config = dict(
    n_head=4,
    n_kv_head=1,
    rope_fraction=1.0,
    bias='none',
    tie_embeddings=False,
    parallel_block=False,
)
Each number is 128 + 24 x the weight over the matrix's rms, rounded and kept within 0 to 255. Layers, rows and columns count from 0. Numbers have three digits each.

# layer 4 attention query, 128x128, rms 0.119, rows 26-31,58-63,90-95,122-127, columns 0-127
136155115137105104143138074143135111136103110125113089120128147094117135114141155106088151136101126130137114116138147143136110168102151144146128086142144167073145084132148117080139151114111146102109133152139148096129087153132094167106141156123105083129144146106185101093153106089109136122145081121148147127156117140131112115156162149144123141128163126150103120137115126096144112144127
112157083174134129146106092131170114123125101097122146104124168141134104142125132157151159161093126115083124156119153117115125122112117126143107122146113143110144114120144097144116197134102148130100125119105140132138124138134109093131138140127122147129128111109137133142140178120129100120142142096178109131188123154123131110141114159126124101171128109110099144128117133120123133158148
160164131109120118147120113143140133115136130129071123123147122085152123085161129149146133110135120085115119088142149144111128155111102117118153118125178120111100108129133073124143134133171067103109125131115163150144177141166121112089140194130111118149140147115113160162141110122110117126150131127090097140114180145140095173150098142101120123136140098133080121122130133125138108116117
084178078145119139144115117151138122108155125124132100124107169133135087156127179089124151116122128095088151087129154074084111158159120131154135085098106129117123155107132138114158129149100097075137122117128117115146103118131139121141106122112132147130086116128123105075111108105088112128140133107137086086107161134145139112114128124114153133140101119124124115105083137141114144158141
141127133105134144139108163106125144117112152132132101130165107086148151138120129135121131142117118145142116109176143172154122118140154159124129158139110127145143101168141148113144116135112137144100122124118103117105124135145108143112130119109129104100177146135165110112118113116153138116132140120127145135095113101102107144166128107109134104126153131142108137108106159115115133130137
104073143121132113140149136159136146143123114130156132137141144123103115176144167138101140142140116168144148085150123120133120144151154143177122128118109136160131119111126142103184113169111136079119147084155118120095107140124115162157116086118106130102153097128150106083108102120142137093103135133139140108117114133112122105115120175152130117108147162118136119120115173153127123134135
118073132123143134142112140193135094119139132097095105122133158073151114148140169138154133114135153124168134113145132133088109105102129116169139127123092135136148110121166155110135141122099120112150114108162076158104113105131127108133098154117082088108121126115169121121088163111151177123167155116189122113118154077115134078097101106126183109172105101132134106107159130131142117157121
131144102098133140142115108125152142107091146124107124069113106100145086118131155141153156143145137146062100141114124080102106108100127111097097109131135133082132175136130083145143166114129144149127132125104124117154103176160124086127169167118143117110126169097099148129077108152146092099128141112129105068159107149142115106102131153132116120134123075140118124157117113111126160164144
125124145121114107138112120156082126138160122117086093116133131117123137084161156133152098123134161137169154125137106150137122137094145141142168102133095100133131116081145163108144140130135115118105125111113147133102135086128133173188123113121105129087142123127104107151154120097121153092142113116113131154100155093151123125097119125114120150133135135140122110126154139146099103095150
144131122124133068121127116122104141129146116086141125159149123112064146144106119112106140145079135138098131118127117138115162156088087115133129086142145096117089110166161150110196125094128107141135151172085141117166122097081147167167122163137131074152123144126117098112189120160136085095098126118082129138130107173161103161093131124087146122126127102132122143134085077114159127146154
088120147092149117108134116126110106153126081130105171139138153139189121134140136130135147111137108210119138141163092147145159104139105151102077173114156139144115097120111117100119132164102164133139118112123132121137123129169139098153145128150128121115153100164161081094130130146124069158159122177119170133101150114122168119125183153124120155130119134090146120157115160109143089165157
148132132157139128162108120127157109147130121091126122149105145132133136135086151159110083140121125173124146139161143128183119162105126106137119117157131103123098148105155137156160109157139135089114132143124125123112093110103142137100125133145110114171138128078146098062116125129116090115078122137152096149121124156119108126130119154143140105133122123157183114111121139134136151147133
102162107130110164163133129141138105174135080127129116110126132049157102162115139144144116141149123135123105139093120152103169140136129166116144113134091155146132133175116112133133184122162114086134120123156122161129181152138116148089089117128120117138146155158148162101118184077138131120159133117137137142122113141151143149121101169107155122137137139125139124105067125152150138130125
132150131131147101092132153118145148114088121109156129133143105139113116113119127153098147135118134176121105114086124110120117139133173129130084096126129156131137148109138111132168126123116153127161158104097130117139069124146146106137153155123163160120150133067102120143128141141122131133105171161152151113150109140100090121138142158137102097120169147130144168160102153093120165140134
150152107109119133131113123110170142132132106145162119132124124126107142143149165105152103164159126119150085108106091107146146125113123178147172118120138134163119141128061115132112115104143127123085140102122148129116174102164115137103158085134108165136135133166101143116085117097165126126111114094133094095146093082148135102128097166143110119140159142118125128142135134157147118115146
128146124139160146160077131123085150154103124123122087118140144129102110128144106116131126160114110155165139143157143127116162157127154118153145154135158095141104109136147117119148113143137123135120146127139157129147133176099128125144134148112139105132137154086142111135120115175100147139141152117152110137128145125119108136129124106135139108107091116112118118119094107081076116178098
166132121103135116121148156131176155114123111120112147153142171120141110126129143128092141122140133135129134103108096139124102114135125136099073157138122098139114114150127136123111107099114145139151181077108144142117134156139121130136147079123124147122153119121153115130177169132184088134149152152120122139114120163132139165155144136135137129099146178117163148160126173128182070129150
136173112117147124146087111111153131159139109120140135105118176123142096118125118097135101144086144111110118124141129124106125129111105126121148196121127106144121151143145151131139164155143128087131137142095121111147160074087131141082147103133125136158133115099165139134116118148133116111165140104102101148110116105119147119110124122143123118166104121144114156161134152129158119123115
106122104116137121156102143119141077122089114139129147151140134163119144138152101127097118141101103142161148144170126132130142106135142102079144154152175142144137163105120127116136129141176100150128131133139145121107129123149155110092127130109175067125145166153115121124123148066133100101154140113125128139155103123149107080115093163088143159141139096109118108159111130131107136126143
149159081133079116126180097144105102084139148164121126148139108137137133160126165107125138179176123133118117146039161065126098158106124148154107145163132154101093143126132082108119097100096128134165153105108145154173103176141101098142094124132157129082177119148155130130110133124107123129146084130153114115179127162137159119183125196125135124170117119084108134194124160119171153171143
145153141108151145159132128100169139137153116116139139130118117090122116093151098132110117161130131119117142172153102145158189112119125142119147115140100105123136151138115106126121167111130113159126145143136138129125112131134087122117100151123091164125129142121114133108134104084185134142157111112138130141122078127168135114086066131103130185140133164135115130194141140135116131121138
082165126106113153132107143164086148133134153118119136112159160071116149153120151117152117186157102150102142136117119126103154153091136152145131103150151134129096142131109126122177124176157097094169116144145153142117128136174119109145139155141119071130120119092154176106152151119109111122116121151121117150110133145073158136123114130126169138114123109130117098074137101123151115136134
116116111120135133136088166107131106142101104108176154145161151144100156144151101110130143109129109133126118148120142130160173126170133107150151178073138118164174142120183122152111148106149143155144154118134130078121111154106089124099147120111154146100140152098119091158145124091129153101162126122157151145138120118125110082141164146113106074145084135148170097208140139131086123098153
100115155119151121142142157134114058134075137155085113177171112149093129102135134136146145121108124130135117131149161186189167134119137062098111135150124133164091123096165140125131130137135107183076118091148093097148090109129102196067120098122143116127130152121133136084158124069165114151144140160160160171114110124119139112145159089143150151117136158120116082135117104153050131114138
# layer 4 attention key, 32x128, rms 0.107, rows 26-31, columns 0-127
139105110109062105097118108131102145115110142106119121136089150128179115123152091120125153095083170123135090098172134162062130153129138143122150139163137088091152123123121119128149132113126133113142122124086129129177100153148143120122138146108136148138109119111073129145129140146152152130131156156090138131127100094102119120127163071102115145124164102157160103089103168138112162175100
173152117162141169129169102132120149135153132139151119119151111081159127159149128122119111105131142157100127133110093107095122138139124120152125098131163130141098141137103118148119122122139115097107108151105112136144170131182079101120131117146132133148150155136178164133104137138124120095095126107089131146118145159150124157088096165125152133107141119120120127119113104158156118144160
096127093135119095093110112122105128142120112112058182166150107142123123151085132127139183128135119109131127116121139119086133135155135113127131096107134118091132100136182112139121140130116110175167120123116158105133145144134127156142162177098134134131139118096146107103165129141132106106164140146154154108148120141128125110139158082127129123135116104147132130154150136145117181121172
139164106136184133121080112114157139155092121147160171106068118128162115130148148132138130093150142129136121113073140106154121165146120138139133052111106164119137137123136123153084110087130142134117106115127105149126088114155136089105099114133097140127098128133094135103140152160128137131129092160138119130133116135170119138102111149102145148115155124130116123149118188100160120139093
136145165147143149118137102137149141165129128127118128122173148071124163150124115099124131146106151093140114156134162160123138084092125096140102118155094126100081120143117164130124117157142181114116098128129132105092133130112156124130102148134139053124130101155117133112148102131127135144158108101120108159127118130130117119098121116116158107123097139143115116112174141165112183152116
172130127096147117059147129150134107146124130076078110112143120134121121118105129146094120103151153116127122132159152163127140103124121143135138126161110072135117111159133153142122111119141140138125119111143103164116124118137163139131110124123085142125114124102106135142154123153159142124151149111111114129092161091119156192106085129110142155148143126162138118090131175122122161152185
# layer 4 attention value, 32x128, rms 0.106, rows 0-15, columns 0-127
103122132147164132088129112164096128129117155134155114141154133157142124126101149052119157120121110171109123142120140111154119091110175178148131099138149166164140143128105137136120093116119114174122115164163155108130126161125082125154112080131161053122168083134137101159128161095104168146177086142135140095112127099152129159111158166116122066134101133100067168112125126127094151122127
127090141127140132184098147158145122086103169130142133132170117147097114138152148177154140129142108128157120141123145108116126113128099114132129115087139134109126130118166123106071149069151088140162110141140154122131152161109106113141106157124083140148138118055148119131109141110154134137159119102114100136130104116103102125180122157141105130141149120154084149132120096158156130134136
172125098142106132115107174150139147127151086150162123117147095139117122111116127144108117130112156131135128162109129144147109113112126157159120119135123133151153135110128162141118112131122128134178127122137117140143112111137123106107144130121127134093152127150173136137097147114131141100116121117096168107148113123101122130164105142142116092114141121129099131113134115134101177146146
135139111156122111183155130082134121089114110132098119148163110082115179156103120121136072157160150112138115118072114121133113122112114125106143158114201104136121114114145123123157109127138110168115115106096125135170114121102116148137115116143141159111154123114135134146118095128145125151111079127108125155149134127130115113176155132140134164093129123154130154162145096147156155130122
137132144119172135137117158114132111091146116133120117123127093120075136073129108148096107125129145165132125104147134172153176160130092108102152116127114122110138090125144134118139122146160136138071104154172106124182100062119121159088073125108081124147138153135107138095138145134143125132139137155106116132121103133134117093139112133131133130099120133166111097125149102114091177146118
096113132082100129105131145101153122161120118131100133147123154132115123072100091155094135133115117108096136081141112144174163128228100096101135141165127125133137100119135163080136114190123119111079157130158111119113134073120121113156118132131078147125133081122120119168140115157103146099103144146109146143116124095074129137125129090114124158126126104128130099154114164131096128132099
163081124145173129153173165128120103093096169140111127115150057107118097103099158115176134185128130112083129114159114147081103122109083102151140145165124114109118116082127160181141150091124103150149126125137079159118148091116148132138137120119168125128103125171132146104139089145116124105137115146106123127118136104066140137103153147152115148111144111107141139153162113102130126144095
112154134124129143163160116118132116159084136157130094078189150137112129090118117116141111099183125176117107103145146143156115141113184170108156080117173162125123094088136151107116122149166111149098096175091114087095096126155148154152106113116087120114148092096151131124085120111135136082119101147116186151126189133129140172130136115164156150114165149162134130137127087145147123136141
128160125106143119128121106155149149141114133133130105118097145159088114095148174152146117140136132161090140144118116135151097085115138137128104098139154166099131124082084114101120131102153154124143085132101099092131105122155135111133141146156104107141124144124116114147140135099155146089125124113123114120136129105134133117144101137110166171147131141137162125094089129120154120095118
110139092117135126174154143134141140092142106166137094131119144118136160114104122127158141136131155154150150105137118100112116127097120113181165093152116157131129110162136122144116108137140078156143155102160145126109153122106156172103133119110124152158174117087153136144104149111107147104087083167143138124121152136088109135132128147140167136133128126073071122099151114149088133103108
150131125136158155096082177131086096091122120120136158086141093112089158122135174129141130146178095108122124152144140145112137118094113132121148135128083155082119124124137133142092106140127072122122177140119119159158133129176156166092151105103113106138164110142151147145156170113086102122143120113129100187142122168155072175153146130158116073107096093119093161098108125110144182133117
129079165178116108106088104143166150166152150114141141120150121116074130130147103143113144103124131115133127172125145166138127110107099114142121139131129108073105163172109169085119151184118159150138148171142172109109129116088134119102132136142130027123161087133165114182131104135146150138161118102122151106114095132128136127088144094104150099120104115113085141148159125132102177124155
145151116097167130103137112141126115162114119171129153102104089076155101055112146092124142130124141112113149116131114145153127107120118102173131109121166132139095154142117094109152090109116123131152161079140121133125151135109164104144137172103127098076145156158125082092123109104081111109134113166109153158110110114108099106165167171123111154145135104139142104149154128096097146177126
121112124138155130131150132143136131111132160137168136111092149132134126142118138131138087121117167125136146128107146102155121092146108120115118131147108132172153158145140127126131104149134149132152126106126102097101162102155118141120148107126105149158124108121099101121139175167114157125103128143155099082143151089123099098165138115148113117127138176121152173103135125165118134147096
130149120097150127153091162128148131115124129124150148134116113134137124091141098149131111134126117157161129122116155121107122086150113110102083109143127121142171138147087109190117117136105143165150124106126144131148090095143110141136105125135177164110117131132141095143113188120132094142146096138146162109130152124065123111123134152140119121131132103084122063158054114145090133140147
124146137133144125116095116153161109090127145154114144150145112139094146099140126129088100111159146144108134148103113140086105152111159110142092065108107171041121106096126157135156079154120118092111105102106099139140126096145169116153135141122121103080124103127147112102150125141123148126133096098122136144123148152141100164083190135129155119122098133149088112141174105131147151163135
# layer 4 attention output (transposed), 128x128, rms 0.114, rows 0-15,32-47,64-79,96-110, columns 0-127
134110131166135095169120082080152157142175113088116088107185138116116115075141104185116107138166137114140145120119130214146097132118120145149075137132110138105146134163087066126070156123109175134139146174093141093090122151125160136121145155128151130095169121134116160105082118184126150160149162092139132135167125112137149125121142159112126128122139062109087124139098115093138161162134
145099123118097113113150145089118129073145155181107125125100122130097142145163098081111121144136107105147136119151117087147096087146115130127093136100150121188134144160145131128129106120094175121099160149145112144136121104120089114121127135130142120153108113121131100119113130139111142177100085147123159139125147118111107115104082087127128141144157146126109133102140112120140129057126
129149142115144148172114077127153124119100117082134091111169127091136140151147150144114138164123151105114129139107149153161132150112129134114119128146076081122126132149096104128117150105148119130137150168145138145057106169137124170153135148129137118143153096113122160135117133161122143154163174123111102128166104153177121156109135116125134133167152108139114150143146144103119145121188
170151130100118129136113139140077101131166148139188171107073122129122129090143107132122082083124112108150075123154136082107159130173094128105167103128157139125157158175126115094110140120117123132136148125169128118119137106158067126196136113148159128127140143133131139144134134096147126104145136087100145113099109132145108125123080131130166151133116122145118113143141124116096123092047
127143138096159180136145217165086107145134117133177087107092140156149153153119171085098141140116129150139069121143132125089145138125130140141157118166101109156135122110120114101155145095109123074134145137149099124107127147133124111114151096132127148145121119162120104177172156188170165111169132122129107119147112104128100173096145162115168120130130127120158122104110126126128130104143
133136124164151142129124185155110123128073106107109126118153156142161117127102135123140175135112153158131101129123119169091114156105115109136156089131132130110103112092121103091172189140144094113144112132094120121115144160106141148127143116143100170171115108125139158136158125157139141093161181104136099098153127128134163139092132152123098121120116073139159124116121144121136087177143
129171111108081148137129189203117130159100111137156130113059113104114138162150112096092122142145099161091077147146140091103135113137143123144115138123119133127106132137143158108143101114133127121097115108154091138143086148130089115152126111149124162139130135133135114139142095099140102078141105151091146102164111136065140093160093145102115175122115142132148115164159141150122117112134
126119142139135081087091106050115142090130164114116139136143112143157050069140100149106083109138097100174079130110086167162106110155098146121174128132148167124181168140062101110045127168129142133158166110096160146100172117130108148184129118108166149125136158136164175109095120128112100180140178060140136113117189140117112187130141088097092114120138051114112147103078101093152095158079
137147151149142080116133064083167154118100130063103115137192118141124070061137100186104137155132136108112120154119118180159110145136100146115145153098108136095145134152103085162092148147130113158164136133102201151100120133135096156150123177107182150176110115112168120128140102115114117173110161075099141131152141147098163187112135104091080123150137077089124165123128136089109093143183
090129151106133145144146149147122124132106137091143080132167137123146175171173141153113170130086141100100124118084151156131126159118163110122095114162111112144125142127117124097121154117160120126128135188119091152079101137094118180132163129133125148124123047125105152150112117143124099170189174129107099140151055159190138140101176133115139129127140095107150099141129108090108171107131
150095122095125168139146159169135113139152122141146144132052093090140113186142140060138122144151086143155125142130138052130129116132129130157137132138150113173107145123122157137157089111107161096136136085152102138190117139118147102128122077116125094103130156162115088098122174123084142117128069167157126093082138123107053099172134118129157139126132195158143121104083143133174148129086
133159112155146143190077101117138123138101087098121104111152162139118160134083156144166112150118159145095162149111124175079091105099136167091130090100079129110124104156136111106167211123177086134112100165095107114100126168102151167123137138126122149147117078084096177169097143173142116114142163136122079121167112137178119145093121152185154141124141077124117171126182156154101100159180
143116144116139153136171191241109152149092125120120108161158120112140154169168135134120152171131117111089139170099128174138160207135159103127086136113091126110091137114134123067131154100169114124103116145159129147098082181125120133164159147149099162094127098106105140143143109145141129145153166150114125108151112107152227134114131195151142165127094108084151124129125093076156173168139
123179118126122118132099093092165127133108109064138068105185149129111146099132105172115186135122166107083132127100144200157125133118106139126134131133108117096145110162129100147133165114124115136129145167119165155084111137121135171134148189121147143152118098124137158152121097150141120137168186084112134144172087142153142148098147131100104125129130105110130148149146133118096144145171
130102135118152127155129154110162165079105145117112074127160127078150119160156144132066192121136109126096175102118168162194090121144099155145134134090080116122158129151111134143153119155116132157125176127140128111075129110140117101113129108137130091166108146142108108109144117189102152160102113152114125167170146132154100123125095067150092141165157163141084148109079122093116138108137
155138152140116095113177169139116095156098144141151123105079126136115084104170130142097127129137148110163091170160101146150125138158127118121168106126119123146119150141119089135134150119143091125143175120133112156098149182135089144139165123100156150119098093095148134125151078119136124120169186092120122093122111110112151157135131133071105120132110088099155166122139143107101105121110
135146118117158142148165112180120141121094168099138092107162126110124162134181091102140155173179101126071130124127092115148071162125166155125154144126102122114147138119123129122138135115104163177118124111129175138118125112105143122111158129080147095123148143136147133096073136115121131160086099127131140157100156107098113135151142164157149120102105167132120145104129087120153113141130
112140147134105135148114137149125152121120146153128113144148171119136127095100098121143072128083170145159100106140195137132110121160126116134145081087150155158096106103150083122147126154135091125155123134116141107146106119205148107124102138090122087128146201134166104162155125103152132099144115148119123154139143119128101162138141098143127099158143114128100117102103133128144119169145
150136131122137154133115089124122128112123124141165125141142125085108099122098113108112164129185140119101111131135168106182138135138163117158157121150115101095110123138114165170156129100089156143122129142139162170138114134138125104133128171102104153078148142148141121127126121136088150131136130113100133117164149138126118127149128126141077136136111159129129133155139154107111128125104
180144102091123134098134090107096130151128144142153133136095148095172142140113115120106094134119150162104097122103132107129139128139128090134131112159159127137135148123112130127087096158133104118155104121119099133130142120123101119139137113077147162123135156133183133137141100150105137124114131101132134117113107116131113137098163157122126145163136133126111092139113135165131119130154
154130116116131138099087110134158124145127096110130169102071114119125125120079136112133078108171169150142089112124141109134152131109121099137105137156142143125083130101132097066080095149071132125164146105126106141139137141124141137120140122068121159110121122123182151127156149156125129105174174104134143097153123170123105173121166152106130093127115107109122101124111120150125146126113
125124116116119125109107174099170141140120095118097158109083116130112134137153134100127134140132111123120121106130100109101151126105113111097144162173170131157150149131117120048140135138132140113132138166132088149144167129100089113124134123115127147111127116137169154107171132112140118076168147103116161078138084122111159127135131126100071134132097107112136108141148108108125081096107
129096077172096076169114107087144097117099117093109088110131117082177131107083140136132144127174163180058142113121112134153150150081117154152163121141163134113105127099168173133129105176191095108122180130113113143116111124131138143176137099133131143152175145118163086120176092158118125118169130126115156103151117132110117130111137130182130113121155135156105100145124108114131135132162
121132085111112114132111115118112142138114117126112111116118106144170083146150155129124118124090139088115123128160138142109131122144132118129167121098174128134143110146098123106115128152120109160136111125115135122131158150154103108146105130103135154130117149126169174122125120114108133141137125117177152112128157116131129145145119136160128129118078162139120145078131117116130113112140
094152118111107117154161120094122144140115112113116120110135127140126125113165128170124142080087102112143161122145132128104134138144136112109123159100139088136143126152115111112114134131133168143100121144163166109118114146114123104171133130140156145125087159108102113129114144099143138167113121144143130122114148119124152101159076109146124154145120125145123148149140158084101116127097
147103111161134139139120123128130139124128118138135136152130156124142145156122084126155115123147157122106146161089123110124135128112140134119147150165150108107102150112138134156127151131115142130147132120135128142128141127115109102137153118145153120134167113142135134126122127094109127155119137142135147146119094096134124140146143121136156137123153120120133144150157147126107135113112
111121142124101151154126100170166133143103149127155101124145135093120112131111114098136097155134136183143103126099138101180125154112141111169105115120143177094097143091147099109118120146118136146154113113104086194119123161129146142110166144080129095154126153120130143093082144089129151126126127128127130110136142173136094129134172149142125117124140118104115104129084098172128164181122
104152142115132141104127112187133135113097172139111131140146169130047131118149134118147169140166075122127123132124126099167122141132157159137147147154065110110122138122148119121146100098145177130107141139185166147148176122122132147119102137104117110086168118147149155131150139132117146108064102098122156142133131133109077155123139103103136120126143170162145135143144115158125131133100
137079122146097078142129170146155101109112111104082108110156114119142142111143107123153159127192157121073199161131133133117146105074099156133111156126128137099122172123125138130134158128115143100106148134137113108143126107113134152142168145162114083121133100132147071121117108103113068097084143152119124097150076093142119105145115171145111137120138090160165133175155137078105122153154
142154130099128173156165097077142133118130158103146131139110157129127149137148097135125147125171113145102172146091134122152118125148112136121137152151149107113153164136109113145111133084082147102161158120142183146121130135112107105152152161122151113106123172153122152109138091134124119200153145141155131146103142140120113158158125110118101168128124156109131147158132144123107119124114
136130121138157144132092144095121116161141091162132128112112131109133159118100134136106128137189168134127120099137119118137173128108116113101131139121142133120127130107193119108117158150130103154112145117111079114145111106142136102117138132112095095105107144154120095115132134129123129128170147164116133147154094137135141092158133177131141146116113131162110097140117145098139144136161
137106122139091150112116082169135156159123129109115112123080132107127090153118135132139136084132143164101156120109125079149141150056141128189112142123124108102109150070108120126077078146115160117137120128150123133107201156120139123135152123095148154102161115132173128118102123087128139139119156093152138092094127162165103123143164148136109133097144105204160098144109129181112154139138
100086099157181110101168126151115149132125159122105097107167127117101151113153115089117143109114113139155128104119132121160135159103158131161104116133114178148179123106102179158087108125123126148139108107118166147098132153129133128134147120079091168132136181131147102082120156157145139164102089130141120093175126127096146114077134135153149077158138177111080087093130113123116106123134
137160145131104110154152087146123120111129162128147120145128127156109125159123154143143108085098109149126130071132155095127144147134122121116128070127133149094156142128148122139074141143122170165121125174114145090102107147164150127080109120146129113146111147104115129170121106111153105153086146114099136127084114122181108092146151094155152133129136155128123153120103113153139173140161
133116128124126101116147058149139123127127146117130135132138126140132086086139109119103137124134141143166156144100119085139156170138169162173094110155117140111131125113131128134106134123116126129163100131098151144106103130105132134165166151128126174129110153143161114154164108140134149144127131131118133081121141169134108124108138141120115133126101136128108122161131112139129122131119
134189150106114130155078153087120093105112122117176117120096142130141107181104158147131118121134156112090112140168121139104084097134129121097164123128163111106113124147136082131173180169130092133100166118124109151175168136128152149112168103135182089168112081120109150180127106130155131147152195095112122157142090066159163139152137105129122105110134118132126208107113129124161108087151
176138159112138112102053133148144106103102122125160160121104124145124104123055134122115101172162171103145077109176110134134104118107105133115091125109140137105124090100100130090131151167128151125110131127129112116149150086126128158097126130101136141140137135165163145151104107143159133114133172081124146128169108108148120143160144127108113070096087129124130162106136114125156123099133
174104160097125073101098228145185118140084075141087123100115129145151141062133096105143099188153174114127126124180082172155121102121110065129132173140141127159127101142137149082143123188142135127111139128117087143137172141096098098143138117114122172098098146099145108097087080127154165091151129091151133112164123099115162144125148145115080095101049110124115125146157109127117085104113
146088117077105101163130098173135152091108127096118129144126101055138133109076140141169134142152178122075140123145106141108128136143081145141138119126127127104106130109164175121145148161121120140125167137128134149198152151154140139136141128092172118095127123135135128147152109141142157117129146187121132124106125141108119095164126131131108146099116146103141125129116132121088146131125
129104149113112066137106151141158107080108112118093104095141116144146083134119165130150142137110128093167116111168150160138106060094126136136152155092137136089130081123122135180145143193143113154101154101127139164158201157143145125116108094115120100168135121118132160103104090112124121149145142089150134093185150084138158156139142104141112109105113134130112146081121086122141077100173
142131132117102107125156094133148134132127116105120106081133124152102107104156137132134134113104146095139137162122129140118137147104144148153122154136078118081126138124117104162109100138115140112171123131114164146127141160113146124142135136126139118168103135147128137101118085126126116163127130127136132091164120146129170104133119139133099139145120129127103132160127107114116104113156
143073142123118075104146098177175149133130141073126116163190121135160125081131109153152141127128197144135183145156141125134185162138159097149143103166142146127144166087157143147083167156143099175163117113097103136126124168124150110148145145132115192121122133106110124110093106107146167123149144134123135121096112124149145125103116159144169115142110129122111158100146112119117138079143
120127146111125148152120066148145131117134139129184145134064108071115132151073154131137116134139065103113085079129147094139113126153091140114128114095164136087121127115127150158124127159073164130129131144124127134155156096152131165114107105116154097127129138117166127158115164114120073116111152158066113135108141170142069118155152112148140112132091155117109119097093114125135147144102
143096149155150118112131127163092139140105114135129153129103163135087144121192146104128145124128125126096140127116118118116153168144148144116113139137113150167138127087115123073112059084160166097145133143119150096112096107120114148181125131111116154122138169149128113122147133150139109138106114144135145092157083127140095137086126118146138101149098145157152105152147128136145145150097
137098126105096113105129137148144138114111124132097122152134183138125109101150085129148146159138142160078139144140111160129179131074128128155091151113146136099154179112112180174132124128137098099113137130108084162147116118116111090152150140133103151137105166172154142092112131120112116123134149127103106117106117120103142153139118182146127138099132116155171114159139159092089141153127
121134135121135135111152126133163130129111159113102091116163149123121176056148135109113139119158195146137186174099108140157148136128111143139139116177115139141154148105143108096079135116113127117156133106095140141111132124118123126162177159105115171103098171139164119120142080132143165151167141117160133111115156155125115137090144117109122121132125138124115133113128118133119103113121
125126110137144142099140063138087129162149130146108128170177127111152085133102121141121153094115062183186146096109108091136144156140164161139098070139133158124171107117102162121067164105161143174157093130138128132102074119122109097115130149141122156096149154165153124161098148112132131151112130147126116112080162131143099105133144115072161132146120131130084120166106140148099104171108
112130136125106152096083114103139121100150128128179120114101132112134115120117142114140139125137141113090114083152147149118099126085130128156122140072117092087127133112132141159122105189126119095130109094159133174153190106164138141112108110101136114138115103125117166111102101115136119139155166104122094146199133139186169163133122132140137103116106131139122148093135094152107119131140
169099132129150130133134128145108148096116131134163117118147119120132126124104122157108116129142139149121109099156120167175132132128129125138148089106108130107121102118102153097127131164121153126108121113151146153113116101126156118122108103127101137171128139100117142121077135158120143120117144108091106111142152113134136120101115159112134123110112146108065158096126084126110121111114
124119118167127104163137153144123134128157116113081095099129129141075120120112161121146166164149119123150055158125131140084125139125140131106168143094104166153127131130131127130112120124133149119085129121136172118148096086129089136100113152124126120115122139127158122131156134109118158112146146089152130140111120116137133136098112117110115140111163127116141140119112124108113118150119
145141130130146150145143116107193128147114135168095083120161119117121101114087119142096151150131134133128118147121139097120180147129144108146121135138077090133079137124154131152102116107086132131121131141123145127131115170177140105135129157114092153084158148141152118166116132132095134092127149114116120089127139136109112154144128158147155128134111144174098115178136118112130125102117
136105151118111120099112106115118125106144141117123101128157134134139102113112140133130107103113126146157137145149145134163126065112126117130120123128161128142080093134126143129136062157126149115119153121148110122144151149127133141143117131078116139135111117126112147096144104109121135158118146107142150113142137106135161174114128120139152112148134133141110127101125110153125143119119
108115125096105167108121114124146121165117143121137153124107136131139097102072138170113091136133149128157131105087125110137156115113123116142113136144120117122089128098137112094073095136087148123140146136127096128142169141149139108147139141092120157100157129130169140146154124129128105128134138131110138132149149140132126168127153142110145090114136132133123095119109077151120172076123
117135130143121110116138172140162119136126149116124161135103128150119116119145122134131141111100100119137166122123103128125114116131138121129120119171175115125144124114109122084129145173132135157146150123112079139122172143108157122152158118142124132112123122146122131111138091115126113151152138123118140108120127146133124118113146123126105104107091134134139127138154128132161110104116
098119099126106155166084162082174147161129109102065094093099098099124129109137124133105131177145160168101087134135109116132156119132101128155124148130134119162121140118148184086103099106151125135142134146122163102140123136136139141176105145119145131119112122118143100134192108125143157095114139138119113112096126145120150178110117143097132107114150106140119108164123119130134146131165
151117130156109082127140150130142138073130133121072117114149118175154097153109168142123152114119130103175105165193126157141127067105122130097180112109146142117123090131104156097147103187149133120120160088119152159137171142100140144151121127124143117159142128108125169115098087131091153174137140087151114113128149111140123168111123128107100109134102160129084172068126087123150093100139
153153130133124096167144182097171159116139119124120152098137125166112135153149132130127158117122121118162144156138115170134139111134140130104148126120101122157122118144121155120142151144137124126108148095123179100106132114103125154158127118142117113152118133108115115138111120139108144131147144130149162126107150143123106146119123112099119141101082126129131151144111125077122093125114
112120099152133122194138162092147119138120135096104143140117130132126106139108112139108119174086149134115173170139096155098178160134148114117125130119114099103090142118118140147140145120135146105106115139165137110151130158117136093121110146117073155132127115143099142116136107118126099146140160095121131151117111086106148113144082138111145117126144152149158107156155150134130156122147
124096140112131217147115084131117151140120111159119097118116125089135125163084122136137114162151142139154100121107109101178136160149098137120129128112155140112116138114129150132131105099081133126137119118140118193154111113155131132132127132106129121161112132124155141136129172094094121092101145141118111133125144155137127141134171161114159096109156139123132127096088095137129147123136
128144138134112136112121138131170116130113154132180106142133131126096128095112130140091143125139130148063117073111106119112132174150128105114127148123110131131137114090175084124093163107131114118100106111120116117151140107142146095154126121111126130114129191113106130132137140121099143047117122146084109095112139139137126136116134134150125141116096125141105118136188135135164112113109
105132126147110141156105138098104116149098149098152147184136140123141147157135124122109118151117128154070136140145118132101140148155097108158113129103151109164139145172149147130134157134136110128120129140127089123141126154101102124113083134138110124134100124149099121102151110124145108135116105161131128151149112119110127109164132107126107137126113113155149117176124155131112151168135
147151115083141160138136107088153147123123163132152097123111134131151126111120104124124126134142134138109165131128136128141156112131147147128127125150103086140109138149130113111113109121117127120117146165146159112128133151142143112138162161119104127120129168133122103145111096145141123149175169129130124133113142112116105153106123131132141150105132132133109133151103144142102138116116
103098151133178098120143085116138130166134099150086116121122117109102105093121115145145148150160125141137085115125107125122154149095114141124114123122112119121136117114162136144123136105109123159125138141112085096141167126138130106145133161141107145119156120127166109143137153132151127131121145141143110119157122131104135115127136170139133131114105137133138131156167115119148132133083